Each number is 128 + 24 x the weight over its row's rms, rounded and kept within 0 to 255. Layers, rows and columns count from 0. The size above them is the row's rms in percent of the matrix's.

# layer 5 MLP up, 704x256, rms 0.157, rows 459-476, columns 128-255
size [ 95 106 103  98 106  93  98  92 104 100  98  94 102 100  89 109  93 107]
[[133 142 107 151 106 156 147 137 131 134 171 120 126 144 133  99 136 133 143 163  72 103 133 157 129  95 127 125 119  93 126 104  96 186 150 139 116 148 141 139 147  93 183 121 121 107 103 138 176 154 125  87 145 148 136 101 127 152 154 128 105 151 139 124 116  93 117 112 125 160 138 144 160  79 140  62 100 127 101 164 175 135 145 186 146 107 137 122 126 153 113 119 132 177 173 103 167 103  94 145 159 152 105 101 139 156 135 135 115 108 124 121 104 129 118 133 118 149 111 167 160 174 168 142 127 121 137 165]
 [123 131 111 148 111 118  82 147 102 121 129  76 142 131 102 122 149 108 128 115  97 170 104 117 118 131 161 122 136  94 137 113  99 115 132 136 128 137 158 107 132 121 138 150 172  99 118 110 148  95 123 123  93 168 170 117 101 122 126 105 128 126 146 131 134 150 120 113  97 134 135 150 111 131  84 126 108 137 129  82 124 121  93 125  81 107 141 147  96 132 152  90 112 119 119 109  73  98 114 125 112 152 123 175  94 166  91 116 164 171 118 110 132 104 113 146 119 125 138 101 153 118 124 114 110 131 119  93]
 [117  99 140 161 118 185 116 119 145  94 144 130 109 164  95 104 126 142 117 120 142 114 177 158 149 119 112 154 135 164 150  99 164 115 167 122  77 138 133 115 114 145 107 129 110 133 108 136 128 169 118  79 121 155 121 167 135 182 204 115 128  94 145 149 154 144  84 123  89 114 137 168 134 136 101  86 123 123 166 132 137 108 114 155  94 149 118 157 106 138 123 140 142 166 116 125 122 113 159 134  96 114 123 136 182 185 144  93 151 179 138 122 152 151 116 120 109 125 152 137 129 151 116 139 153  98 125 154]
 [124 111 151 135  88  72 141 155 104 111 150 155 146 106 103 122 160 151 140 122 133 126 128 145 142 136 144 110 144 153 105 140 130  96  90 140  99 130 140 110  79 143 102 148 130 115 150  81 129 133  92 103  94 170 166 140 129 161 106 108 156 149 145 148 118 148 122 151 124  99 109 153 110 116 147 152  89 135 121 118 130 161 110 111 121 131 169 160 148 132 100 131 138 158 127 159 106 135 161 124  99 119 118 175 151  82 120 142 102 129 121 180  96 141 110 100  98  77 124  99 158 156 145 141  95 111 121 133]
 [143 155 115 141 149 109  74 112 154 130 146 144 137 134 101 137 112  92 121 137 118 144 177 135 135 136 157 166 159 129  84 138 171 142 114 112  95  76 149 148 127 125 140 158 169 113 155 135 115 148 139 170 107 155 163 153 123 145  95 118 100 123 107 174 137 126 134  98 137 164  93 106 100 140 127 169 107 111 159 100 120  98  95  87 139 112  98 107 154 125  99  99 151 126 167 138 150 127  96 117 141 115 132 111  75 141 161 163 111 107 146  90 175 148 131 123 114 142 134 124 155 105 128 173 102 131 123 102]
 [145 109 138 164 146  67 132  96 113  97 119 154 124 139 116 140 142 117 137 136 143  95 138 125 128 147 133 131 124 118 144  78 133 124  57 109 120 173 141 140 153 166 106  97 123 170 174 131 128 148  98 134 137 157  95 123 106 156 132 118 127 148 132 127 135 163 160 152 121 191 155  76 128 173 121 158 125 171 111 148  52 134 171 111 153 156 117 102 111 151  96 181 112 121 127 129 126 131 110 139 141 120 142 172 112 143 119 146 128 143 100  99 147 134 130 153 105 143 123 152 125 129 151 118 116 102 102 163]
 [119 145 155 142 167 144  96 144 146 157  85  96  99 111 106 160 143 150 152 135 102 126 124 169 131  80 108 164 152 114 128 142 120 136 116 121 152 139 144 128 148 108 129 145  92 151 130 118 153 169 104 104 139 116 121 153 147 144 138 105 125  94 155 134 139 110 116 125 148 122 145 130 153 118 148 121 124 119 106 132 165 111 122 126 155 138  91 121 100  95 102 105 152 145  90  99 140  98 128 131 173 153 123 148  78 130  85 131 134 115 135 171  80 126 122 140  95 130 121 155  88 140  86 125 102 164  90 149]
 [104 135  79 119  99 125 137  99 152 171  80 146 128 157 133 142 109 107 103 134 190  95  76  97 118  95 142 119 116 118 119 136 129  75 180 105 127 129 162 140 173 176 122 119 149 165 134 142 105 133 134 156 106 122 120 106 124  95 145 136 122 123 109 101 127 145 116 138 172 124 130 117 154 120 149 133  95 150 152 161  99 109 147 132 141 132 146 164 112 115 106 143 115 134 152 124 173 125 119 103 148  83  84 140 126 153 117 132 116 110 152 123 109 117 159 134 116  78 135 143 130 196 146 151 115 134  81 124]
 [ 92 135  81 162 145 102 123  92 110 139 132 142 146  89 139 149 137 108  86 160 126 127 152 148 136 116 137 121 138 124 135 136 123 139 111 139 150 101 144 157 123 138 145 147 100 102 167 155  94 171 126 111 193 102 132 136  88 108 103 186  94 140 142 125 138 134 158 136 130  70  92 139 131 140 114 156  88 147  93 154  83 156 139 119 123 155 162 140 152 166 139 105 158 150 152  91 131 154 122  83 136 103 153 146 119 159 184 153 150 115  98 144 120 106 179  78 129 113 121 105  94 103 133 147 154 128 119 145]
 [119 160 108 129 111 137 145 131 121 111 160 127 165 114 122 140 120 123 100 109  97  82 152 140 104 125 123  99 106 158  90 104  98 116 167 129 144 153 104 117  94 140 136  91 107 108 117 153 188 134 152 129 141 103 146 118 144 112 135 134 153 107 154  98 137 156 107 150 146 125 152 134 113 133 165  93 107 119 149 111 190 159 135 144 109 111 166 141 107 121 133 150 109 119 113 138 110 146 157 124 122 159 146 129  72 117 114 116 100 120 131 101 135 116 117 172 120 155 118 130 139  66 140 110 161 144 136 112]
 [172  88 165  97 164 151 145 144 124 137  80 130 115 127 138 142  89 170 122 152 150 134 139 124 129 139 148 112 134 160 120 122 165 154 148 128 124 132 159 140 113 104 100 128 132 123 146 119 148 144 125 139 131 114 123 104  85 111  69 134 121 122 127 118 113 125 136 118 177  87 134  84 145 140 165 111 104  85 167 136 130 102 134  98 124 165  82 151 132 132 111  98 148 135 105 101 140 119 144 109 150 115 147 130 156  80  96 161 173 179 110 116 124 113  98 143 169 167  99 133 187 163 105 114 169 161  86 126]
 [143 130 164 128 130 128 118 136 127 139 126 122 147 128 117 117 139  69 110 121 146 130 121 152 152 141 107 111  99 128  99 101 143 141 133 168 127 135 120  98 184 171 127 165 146 104 130 139 206 130 121 147  96 104 115 148 139 147 135 146 119 166 140 139 141 157 127 156 148 149 125 170  81 100 129 115 104 157 117 123  76 174 134 130 118 125 112 119 120 155 116  73 159 126 112 133 159 128 124 185  78  93 139 127 138 107 100 111 159 135  98 126 127  91 109 172 103  77  74 129 143  96 112 176 113 103 111 163]
 [ 60 159 133 140 118 145 129 130 129 162 120 130 102 104 154  67 194 100 144 107 190 157 100 130  87  97 126 133 161 152 101 121  98 177 139 184 150 154 134 141 157 127 129 167 141 160  97 126 147  88 136 137 117 132 153 176 112 125 143 175 145 132 128 124  83 102 141 147 130  89 127 131 134 138 140  90 158 137 146 131 142 163 142 133  88 137 107 111 123 147  97 109 104 109 121 149 152 102  92 145 137 135 132  94 136 141 145 123 146 100 126 131 108 145 135 114 118 145 123 126  95 102 134 111 128 154 128 150]
 [146 122 146 132  84 119  98 115 109 155 135  98 133 121 130  93 143 138 161 185 113 111 131 162 163 193 109 145  91 133 125 113 103  89 158 133 138 130 108 153 132 102 101 102 132 110  79 180  95 156 125 112 121  70 133 137 132 146 123  69 122 121 137 126 169 112  88  96 113  70 143 130 130 141 157 142 125 109 137 128 164 120  91 154 132 111 125 149 154 112 108 119 143 102 145 133 116 150 125 176 138  72 137 128 122 156 141 129 116  73 135 158 100 156 103 104 107 104 111  99 166 123 138 136 111 139 143  89]
 [ 96  71 156 194 122 116 138 114 130 133  95  99 130 154 147 105 142 144 124 161 125 138 127 144  74 137 122 120 112 137  94  86 150 135 150 150 109 111 111 169 136 135 157 132 114 105 104 159 150 156 122 118 138 144 120 134 101 142 132 116 115 103 155 155 157 104 168 113 111 160 148 114 162 113 125 167 171 116 102 153 142 113 121 115 125 151 144 150 128 125  82  98 146 120 132 180 110  85 175 163 107 146 129 125 117 153 112 154 144 141 145 119 101 114 120 131 128 136 160 108 152 124 124 124 129 146 145 124]
 [ 84 124 142 153 120 107 111 160 119 144 116 114 165  98 136 130 105  72 141 137 148 141 128 121 151 141 131 142 151 122 138 142 106 123 119 105 121 110 154 128 123 132  87  89 105 149 162 126 131  83 106  69 119 115  89 135 132 107  91 151 129 131 110  93 150 133 148 136 141 115 122 104 136 157 149 172 144 113  94 133 160 115 123 120 126 119 141 140 170 135 136 118  97 151 113 148 113 150 145 102 106 136 144 119 132 121 162 154 153 178 110  78 113 163 126 120  75 114 152 122 132 178  94 117 146 164 106 106]
 [105 100 150  77 145 118 118 171 135 113 100 166 105 115 112 159 105 147 143 152 166 135  98 111  89 141 151 138 122 136 155 139 160  91 115 117 122 151 117 137 113  73 164  98 144  98 158 159 154 145 131 162 123 110 111 154 107 120 118 175 123 133 131 135 138 154 159 150 130 120 127 139  81 136 114 122 139 154 137 136 139 103 139 135 139 130  99  95 113  92 148  97 109  83 123  97 174 119 129  90 128 113 120 121  97 161 124 157 103 147 119 130 137 140 131 123 108 152  85 131 156 117 107 161 138 120 114 124]
 [110 144 132 117 142 141 115 164 155 155 132 119 167 143 132 155 121  95  79 160 116 136 121 168 142 172 165 172  82 131 101  97  89 158 156 157 122 126 133 107 170 172 127 130 151 142 139 155  86 105 123 123 175 147 127 135 100 165 109 154 130 159 106 115 163 128 141 163 119 110  98 110 103 107 149 132 143 154 154 121  90 139 173 107 150 115  78 126 121 121 111 216 115 101 114 112 120  65 106 130 142 132 148 124 155 114 104 117  97 110 153 134 160 141  87 103 140 137 109 158 106 125  89 131 154 161 117 123]]
# layer 5 MLP down (transposed), 704x256, rms 0.15, rows 459-476, columns 128-255
size [100 107 105 100 110  97 103  91 100 100  93 104  97 101  88 103  96  96]
[[ 95 160 138 143 147 106 100 147 113  78  82 107  82 122 127 109  76 106 158 118 100 108 128 124 142 140 128  90 125 161 146 156  91 110  96 114 119 175 126 163 118 155 172  88  97 145 144 142  99 107 113 117 115 117 141 130 116 111 165 127 133  67 111 137 154 109 131 143 137 133 158 152 163  87  76 113 168 141  70 120 140 164  86  97 134 155 145 107 104 139 107 117  84 101 137 107 137 132 104 149 101 116 118 170  90 116 144 136 145 106 124  82 103 129 128 128 115 126 132 170 150 134 133 135 100 112 138 145]
 [109 142 159 131 106 128 138 104  83 138 138 150 130  96 146 111 148 137 106 131 127 112 165 134 141 100 163 151 117 123 120  96 119 127 119  78 112 164 126 111 162  81 143 171  94  84 139 125 155 142 157 147 145 151 175 145 183 107  77 117 106 114 108 156 128 123 117  85 120 106 124 145 115 173  85 118 146 121 136 145 116 118 134 121 135 117 166  68 159 139 152 140 143 112 100  93 115 115 133 123 159 117  98 116 118 113  99 149 145 143 118 115  98 145 124 175 123 109 163 145 135 129 152 125 120 146 139 102]
 [115 119 152 114  80 105 106 143 158 132 113 133 114 149 121 123 120 100 126 122 175 146 123 126 131 162 132  82 147 171 141 125  76 151 135 149 159 141 139 116 108 143 111 108 118 134 113 109 139 113 132 134 156 165 143 116 191 183 164 182 143 155 135 153 144 147  83 111 112 115 120 190  73 110 132 159 109 110 147 128 132 128 119 109 100 151 125 124 129 133 127 100 127 121 112 115 125 113  93 122 146 158 137 107 119 157 155 127  96 102 147 122 147 112 136 116 125 146 121 134 160 119 123 134 166 130 127 109]
 [112 105 111  69 113 150 127 124 100 134 135 150 152 137 116 147  93  96 111 125 167 132 125 117 128 160 157 101 104 120 168 102 146 130 140 175 142  95  81  95 135 149 148 155  84  79 115 135 139 135 132 150  76 123 118 157 117 153 158 142 158 154 103 119 104 110 117 121 145 167 147 102 151 113 139 161 112 131 116 149  96 128 130  98 144  73 104 139 142 112 126 145 169  82 133 120 147 141 143 129 152 119 129 115 106 163 147 116 102 125 141 137 134 143 120 148 135 171 136 169  67 168  94 142 171 152 198 156]
 [112 150 128 146 125 137 148 204 121 116  84 135 129 125 130 116  89 130 135 121  95 158 100 144 111 161 124 159 139 121 137 163  89  93 107 115 123  63 107 115 152 101 170 116 130 162 158 161 108 155 143  81  95 116 127 102 132 145 138 130 119  98 130  76 145  99 132 112 125 164 143 120 117  89 130 148 170 157 139 110  66 128 162 123 169 115 119 101  99 129 150  94 104 112 121 123 122 168 130 116 113 117 128 152 116 132  78 113 134 140 135 156 135  95  86  91 163  94 113  93 125 154  85 161 108 134 117 101]
 [122 108 134 122 115 108 151 117 159 135 169 116 143 130  99 133 135  89 159 103 149  70 125 134 168 120 167 109 123 152 133 135 160 115 130 143 152 139 110 105 143 142 162 110 141 151 113 174 132 111 165  90 152 147 137  60 102 140 151  76 119 163 159  81 153 141 120 125 131 143  80 101 142 170 152 148  69 123 149 150 124  98 116 150 143 136 146 132 132  90 121 145 147 170  93 159 150 125  68 165 109 123 122 114 148 149 117 153 126 100 120 143 109 159 134 153 110 120 150 108 112  72 121 134 144 132 131 134]
 [176  99 114  96 118 129 144 125 104 118  97 118 134 165 161 142 125 120 158 123 121 111 123 132 117 158 118  78 150 116 151  92 179 146 142 134 140 119 137  91 150 134 133 165 160 155 155 153 167 116 139 144 120 114  96 159 116 137 109 157 116 111 130 164 169 138 119 125 112 145 126 100 177 136 121  99 175  90 106 159 162 125 120 101 130 125  82 129 172 117 108 152 126 148 129 127 101 114 145 132 125 122 159 139 128 145 104 114 152 113 139 159 126 145 104 128 174 124 108 141  57 158 114 111 114 103 106 104]
 [113 118 120 120 110 153 153  78 123 177 138 154 113 140 134 133 116 117 120 106 114 123 110 143 139 148 139 108 141 170 129 116 146 119 141 128 111 145 120 115 159 141 133 110 131 140 141 151 178 131 156 176 116  80 124 125 154  76 162  98 126 117 151  77 173 142 104 177 141 168 101 113 113 143 105 133 171 124 151 119 131 118 138 183 124 193 179 140 164 121 127 138 122 119 107 163 123 119 150 129 106  98 113 107 155 165 112 138  60 150  92 124 100  92 150 132  97 106 113 122 145 136 133 135 141  87  86 147]
 [150 150  97  91 153  94 110  97  86 123 122 171 156 128 118 107 132 149 126 140 120  67 181 129 110 108  85 148 123 104 146 109 150  92  98  96 142 111  89 127 145 118 177 102 149 134 122 101 114 102 104 150 126 134 147 105 128 146 129 115 106  97 109 117 110 128 170 115 112 144 149 136 106 129 118 126 119 111 184 170 148 136 142 138  62  93 146  87 109 108 129 109 144 150  98 163  98 150 145 114 182 107 120 116 144 164 134 123  98 105 143 151 110 136 138 188 134 176 122 122 117 102 125 125 151 168 165 125]
 [126 103 142 125 122 113 155 158 142 135 163 126  80 118  99 132 154 104  98 132 148 107  86 128 132 113 101 154 129 120 156 129 110 124 132 131 148 105 134  94 131 152 130 158 119 104 136 139 117 132 123 126 122 102 135 124 113 123 114  90 164 131 184 154 127  94 183 151 145 157 115 113 148  86 129 124 104  89 127 160 108 110 132 111 130 108 150 113 123 130 134 113 117 130  91 137 145 182 108  83 122  90  95 129 114 139 159 104 117 145 110 156 115 124 147 128 150 160 126 143 105 107 109 124  67 169  53 107]
 [142 146 119 126 126  94 117  89 142 122  99 113 167 127 118 128 128 101 129 142 146 142 188 121 108 113 108 171 117 110  80 130 141 107  83 145 120 139  58 151 137 141 121 132  84 168 164 168 118 156 133 108 117 132 134  96 146 129 126 150 128 105 117 117  98 136 133 129 124 177 143 143  97 108 102 167 109 141 135 154 146 129 106 136 139 130 114 129 115 178 110 175 138 102 131  83 141 112 122 157 165 112 109 108 162 174  89 109  81 142 101 159 141 128 144 150 179  89 142 158 109 115 116 107 139  89 120 112]
 [100 108 135 130 135  96 105 132 176 147 123 129 130  94 138 137 145 125 125 113 134  97 122 120 158 100 142 168 189 149 134 170  95 130 133 135 147 129 173 171  93 139 133 119 136 109 120 116  99 139  82  67 117 114  92  91  98 116  77 155 152 103 121 111 123 123 140 112 148 124 144 130 139 140 144 128 128 125  38 120 114 141 111 165 101 106 141 146 127 107 107 107  86 171 137 123  93 124 126 103 117 158  94 150 163 122 152 146 124 107 139 131 112  88 129  86 106 119 177 144 149 148 116 135 148 106 118 100]
 [122 132 127  90 109 104 133 180 111 107  99 174 112  80 114 126 108 118 126 114 147  92 151 100 117 136  97 105 128 136 145 150 125 147 116 180 119 137 141 143  66 157 146 108  78 103 107 112 125 154 173 108 118 120 100 113  87 133 133 148 108 101 128 133 175 104 122 146 105  94 169 120 125 127 147  86 162 138 108 166 130 111 148 123  98 155 156 101 120 121 144 128 143 150 146 145 141 124 162 183 102 145 120  98 147 153 104 129  98 211 103  94 151 112 129 104 172 121 136 117 143 159 134 152 103 141 112 132]
 [124 111 129 127 118 103 105  62 128 120 145 153  95 146  97 107 177  75 159 135 166 142 147 139 135 145 102 110 109 141 143 128 139 131 131 130 106 113 124 129 128 101 119 118 133  83 111 146 136 126 157  85  90 105  78 115  95 131 155 132 153 147 139 115 150 111 145 101 139 139 133 110 132 103  96 116 145 148 138 109  95  97 127  95  84 124 122 101 122 138  81 172 138 113 153  98 143 143 145 135 102 104 134 155 108  98 143 127  99  94 110 144 140  91 136 147  98 108 108 101 146 153 129 144  90 134  95 103]
 [149 160 105 100 144 181 164 129 118 144 130 136 156 141  94 128 114 140 114  86 152 124 132 137 148 112 120 122 117 146 134 144 117 113 172 133 171 163 114 116  73 136  93  96 156 140 133  99 135 115 137 156 171 153 143  96 142 124 117 162 124 143 138 136  93 134  95  97 107 134  95 120 175 149 115  70 141  93 146 114 180 145 155 115 128 159 102  99 148 136 185 174 154 138  93 110 123  96 119 121 120 126 138  93 152 159 135  99  87 147 153 151 144 156 154 113 123 139 131 109 122  86 172 108 126 110 142 106]
 [ 75 148 166 104 156 120 174 143 174 104 139 129 120 134 125 136 138 140 131 162 129 115 120  93 147 113 134 108 158 129  93 131  69 162 150  96 140 135 175 123 203 169 169 111 128 105 156 123  98 166 116 112 111 127 133 158  94  97 120 132 161 151 102 143 140 158 143 135 151 134 120 113 112 125 131 176 129 177  76 130 136 109 120 133 133 150 126 183 112 133 137 107 113 150 153 111 107 137 126 123 150 136 141 150 150 109 133 148 104 138 102  95 115 128 145 155  66 164 142 132  94 149 139 117  92 138 127 111]
 [101 124 131 116 156 157 119 131 147  93 180 159 123 149  86 126 102  90 146 149 139 125 138 135 137  93 116 103 166 105  97 172  80 114 152 136 130 102 120 104  98 111 132 139 118 142 130 103 141 125 136 145 151  93 181 186 140 146  88 117 136 136 140 118 134 133 111 145 143 153 131  86 141 135 120 143 129 165 112 110  75 169 142 104 125 124 161 148 100 140 118 124 143 110 115 118 115 170 156 104 143  89  97 105 117 138 107 102 117 171  89 131 151 120 145 152 144 113 135 115 140 117 154 161 117 121 119 128]
 [118  67 181 145 117 121 169 132 149 139 157 114 114 124 144 137 172  94 120 118 154 120 139  82 108 140  90 155  91  89  99 144 174 175 125 166 156 100 100 140 137 127  87 125 154 153 142 124 124 137 102 141 146 115 126 101 167 160 126 120 141 131 111 117 146 127 120 124 113 129 132 134 145 178 166  94 158 125 106 167  98 166 164 135 115 134 131 111 126 133 128 115 111  98  90 172  76 119 146 122 127  89 135 131 139  98 123 137  70 110  82 138 174 118  73 105 115 144 111  97 134 138  95 152 156 119 143 106]]
# layer 5 MLP gate, 704x256, rms 0.157, rows 460-477, columns 128-255
size [110 111  97 101  97 104  93 100 106  95 108 101 101  85 107  95 102 100]
[[126 143 115 126 110 134  94 140 125 124 147 133 101 128  87 135 164 165 124 123 174 134  93 137 110 103 123 132 145 129 188 142 118 121  89 174 108 158  83 153 138 107 141 132 154 149 130 166 141 140 144 103 143 145  92 122 120 113 123 114 169 159 133  91 123 157 136 142 119 163 155 114 126 133  94 116 104 127 129 100 150 137 163 147 120 140 113 138  96 116 156 105 128 141 147 135 117  94 111 121  88 104 117 132 162  83 136 158 147  88 162  94  77 130 156 140 118 148 140  97 107 150 141  99 107 131 172 109]
 [113 131 151 120 156 147 159 158 124 131 138  75 129 129 104 157 125  98 155 166 130 123  92 133 143 128 145 115 113 109 124 158 111 147 108  89 114 145  98 128 104 134 151 160 126  49 132 107 135 132 122  93 131  80  80 134 138  97 168 146 107 130 123 134  83 135 147 115 120 110  89 109 115 126 135 148 122 188 136 148 135 119 131  91 144 122 108 101  73 131 145 120 134 127 152 162 133 131 127 141 117 166  84 112 149 148  99 130 132  85 111 127 134 142 160 104 129 140 135 145 106 182 113 133  96  98 164 158]
 [113  95 139 139 150 142 134 137 113 116 153 151 149 142 141 138 135 148 119 134 133 145 129 130  91  95 131 158 173 154  99 153 131 118 104 124 147 161 140 107 149 126 132 110 139  97 135 145  95 163 145 101 122 143 132  88 148 156 104 178 136 148 141  84 121 114 177 200 139 125 124 133 121 147 112 131 164 123 125 114  85 184 109 158 101 152 176  86  74 146 135 135 153 192 117 135  98 150 145 110 137 153 119 145 136 126 165 170 118 160 140  82 129 162 172 105 132 154 127 149 140 103 151 155 111 114 153 124]
 [131 139 103 149 112 134 114 132 131 105 126 114 101  97  87 159 107 125  67 120 112 177 149 113 108 137 146 152 119 143 135 124 124 132  95 142 119 150 153 149 133 126 135 154 114 135 156 155  92  84 146 101 129 132 121  98 139  84 125  89 121  97 137 102  89 161 135  98 114 147 108 147 123 115 144 152 129 122  94 149  93 155 101 141 148 141 148 121 152 142  73 129 135  81  95 108 109 102 106 159 162 152 143 176 139  72 159 140 152 122 138 152 112 134  99 130 135 106 181 109 132 123 120 122 105 138 178 100]
 [158  98 134  99 110 146 121 118 104 121 168 161 124 139 109 141 191 125  94 128 129 153 100 146 161 122 153 158 137 131 127 130 140 134 132 149 146 100 143 131 110 110 102  88 152 108 159 132 125 131 133 148 141  80 100 138 112 172 148 119 127 144 167 136 131 147 139 102  85 152 116 157 119 112 111 157 105 131 147 168 117 126  45  95 160  84 162  92 143 139 104 123 118 149 136 147 107 124 149 150 101 139 109 141 179 166 115 177 123 170 118 164 127 112 139 146 137 175 133 105 123 132  84 116 141 135 154 154]
 [142  93  71 117 134 125 108 133 118 118 111 102 133 113 115 116 173 138 100 100  78 107  88 108 123 131 140 157 152 138 116 149 139 146 164 132 107 129 127  97 133 102  97 155 128 132 155 151 131 122 118  99 108  94 118 167 141 152 132 133 145 103 156 160 126 168 122  93 128 118 111 106 128  85 162 107 183 115 137 159 125 130 156 105 148 125 113 131 111 153  99 111 133 124 167 105 106 134 123 142 142 138 156 169 145 105 157 129 135 101 107 158 154 104 108 131 122 134 100 140 109 128  80 109 140 117 116  95]
 [133 117 138 124 138 134 160  98 169 139 103 128 135 143  99 102 120 128 156 108 167 147 169 151 145  72 119 112 134 117 154 113 129 135 122  95 104 116 127 160 154  98  65 111 162 168 140 171 143 142 108 108 144 151 150 136 107 147 147 159 175 139 127 118 122 159 124 162 163 137 131 139 105 123 130 126 158  87 148  90  88 131 165  87 116 118 105 170 121 137 157  82 129 114 145 116 136 114 118 130 118 152 139 199 173 120  82 172 124 186 130 122 126 136 111 136 127 110  74 140 108 166 123 131 122 123 169 130]
 [152 127 154 102 116 174 137 127 110 143 139  91 110 128 145 107 141 135 140 177 140 161 133 130 115 140 102 147 117 102 154 131 125  87 133 112 127 152 160 139 101 143 113 121 139 195 131 149 129 129 127 145 158 111 129 133 106 149 148 154  92 128  98  80 160 128 136 153 129 111 106 112 123 138 139 107 123 160 135 131 117 144 107 119 111  97 130 146 148 184 118 145 173  92 129 112 106 161 166 165 152  94 144 109  82 124 120 133 135 133 159 132  96 119 133  98 140 146 111 132 175 128 139 164 139 100 137 162]
 [121  88 112 153 126  98 155 181 119  98 181  97 148 128 140 143 133 132 150  99 115 110  92 127 107 115 142 102 117 110 121 167 123 136 173 127 103 136 125 115 103 156 109 150 103  70 118 127 152 132 108 138 132  76 135  77 151 126 150 169 162 141 124 135 142 102 151 114 177  91 104 142 141 132 123 134 102 125 124 143 157 108 139 109 131 114 143 143 108 150  72 147 100  81  88 141 123  89 124 138 115 146 128 144 116 157 157  97 121 121  99 147 145 140 131 138 100 151 113  69 103  66 130 108 124 115 114 150]
 [133 117 168 116 168 119 120 139 117 114  92 133 109  98 142 119 124 104 120 153 133 118 152 119 141 133 105 157 117 137 120 109 140 117 122 104 124 143 178 101  47 122  97 130 111 118 165 134 143 142  80 129 144 159 121 153 108 156  85 131 117 149 126 134 109 131 134 118 166 139 122  95 156 116 152 116 106 125 120 168 126 126 110 125 120 130 121 127 110 122 133 130  79 142 138 112 121 152 147 123 141 147 136 103 108 155 142 123 163 177 154 115 137 119 145 121 127 141  94 159 154 134 149 131 175 161 120 116]
 [122 127 115 150 111  92 114 133 138 152 114 133 126 123 147 146 140 112 132 127  92  99 120 156 159  79 139 189 131 171 150 156 131 158 118 154 131 100 159 171  87  79 136 144 122 142 135 113  89 122 103  73 162  97 118 127 137 134  79 130 163 105 107 104 125 156 159 105 138 125 111 120 163 152 161 127 116 129  78 112 142 140 138 149 103  95 128 141 173 140 124  86  80 147 139 153  88 111 121 104  95  92 111 108 115 125 121 134 106 122 151 128 107 119 144 102 117 128 152 152 137 108 146 147 131 130  89 108]
 [121 162 148  99  96 153 158 110 101 144 118 174 147 152 108 126 102 118 110 103  99 124 139 141  71 123 115 141 105 136 131 157 141 130 134 124 132 133  83 121 203 163 136 117 162 148  95 109 178 127 134 161 119 118 155 175 139 164 161 138 102 137 113 104  88 119 117 145 130 134  98 104 107 124 145  95 107 147 108  88 152 126  94 133 140 104 129 178  85 124 119 124 119 143 113 124 140 164 123 118 126 137 142 140 163 116 114 134 143 173 136 134 104 162  94 109 175 135 119 166 109 151 145 141 136 154 147 113]
 [147 147 110 102 128 166 185 108 130 107 104 120 127 163 168 135 130 153 125 130  88 142 113  98 117 126 134 117 160 117 126 119 142 149  80 123 119 177 136 139 128 164 131 111 101 108 153 118  95 115 138 126 123 114 117  91 148 104 100 138 122 136 110 127 127 140 147 132 180 143 139  91 137 125 120 121  86 137 139 142 132 128 127 130 133 141 142 159  98 132 112 179 178 172 125 153 105  90 128 141 147 113  70  56 151 105  76 132  78 135 157  91 122 145  94 140 127 110 112 109 153 165 122 119 119 153  80 139]
 [ 99 108 124 130 111 108  98 105 131 141  75 141 138 127 116 122 164 101 127 197 125 127 177 146 106 103 165 109 158 102 113 139 141 142 120 133  98 122 114 140 156 121 128 152 116  92 108 151 123 145 147 146 109 185 130 200 132 129 115 125 134 111 127 141 138 101 165 131 172 107 150  93 129  84 149 135 138 102 111 100 123  97 119 120 107 118 174 138 140 173 122 126 132 140 157 109 117 143 135 147 113 116 118 122 139 131 166 201 172 144 147 150  82 116 118 117 121  75 162 112 151 153 142 169 142  82 136 172]
 [107  93 133 142  87 130 107 194 114 192 105 130 115 128 103 117 127  83 105 110 129 184 102 114 106 144 117 171 140 106 131 120 135 127 116 125  88 110 132 145 121 118 119  75 128 129 158 125 119 132 105  89 142  95  85 102 117  97 111 103 109 148 147 150 142 117 120 106 145 142 106 150 116 131 134 134 100 130  77 120  88 184 129 138 120  86 160 188 127 154 107 127 115 120 131 146 102 151 134 143 102 141 152  94 116 199 145 155 160 128 112 127 134 129 149 153  91 133 148 136 126 113 161 166 154 116 136 156]
 [182 139 151 139 146 141 119 116 126 138  84 139  98 148  92 153 130 138 123 155 130 141 167 132 117 106 113 134 140 127 107 130 173  94 148  87  99 141 162 166 120 110 139 173 169 107 131  92 112 131 107 111 152 173 137 140 135 129 125 130 181 120 138 106 125 125 163 112 110 140 137 107 133 119 126 133 132 119  89 125 140  90 155 107 112 144 101 140 144 138 118 131  78 142 139  99 150 126 132  93 136 124 122 161  82  49 106 136  87 136 181 143 112 155  92 130 137 172 166 147 167 115 122 163 115 149 103 137]
 [162 174 147 156 143 130 164 132 103 118  82  85 121 137 160 129 134 127 141 106 118 119  77 119 103 147 148 130 142 142 148 170 110 132 120  91  94 113 137  97  89  97 120 122 109 128 105 132 137  91 138 119  92 134 118 151 116 124 115 139 145  91  90 142 152 123 120  82 158 111 121 149 129 133 107 165 155 133 165 115 158 126 172 132 107 132 141 140 148 121 137  90 124 115 163  93 142 167 141 135 122 100 109 158 171 100 149 146 123 196 162 135  79 140 103 134 123 112 134 186 203 120 117 103 119 117 169 134]
 [101 134 146 119 112 126 150 165 111 103 126 101 154 172 143 154 128  86 138  99 110 147 149 162 144  98 130 100 147 155 146 157 138 136 122 146 108 137 105 139 139 111 131 149  93 134  66 136  76 129 167 118  95 170 149 148  78 114 103  94 144 143 101 103 134  77 137 116 130 121 117 137 196 101 138 143 161 136 150 125 159 152 141 104 130 147 163 152 120 114 115  89 132 117 104 113 135 127 100 146 172 132  83 104 113 137 156 119 125  84 134 107 117  92  86 152 122 124  94 137  97 126 116 112 131 124 131 145]]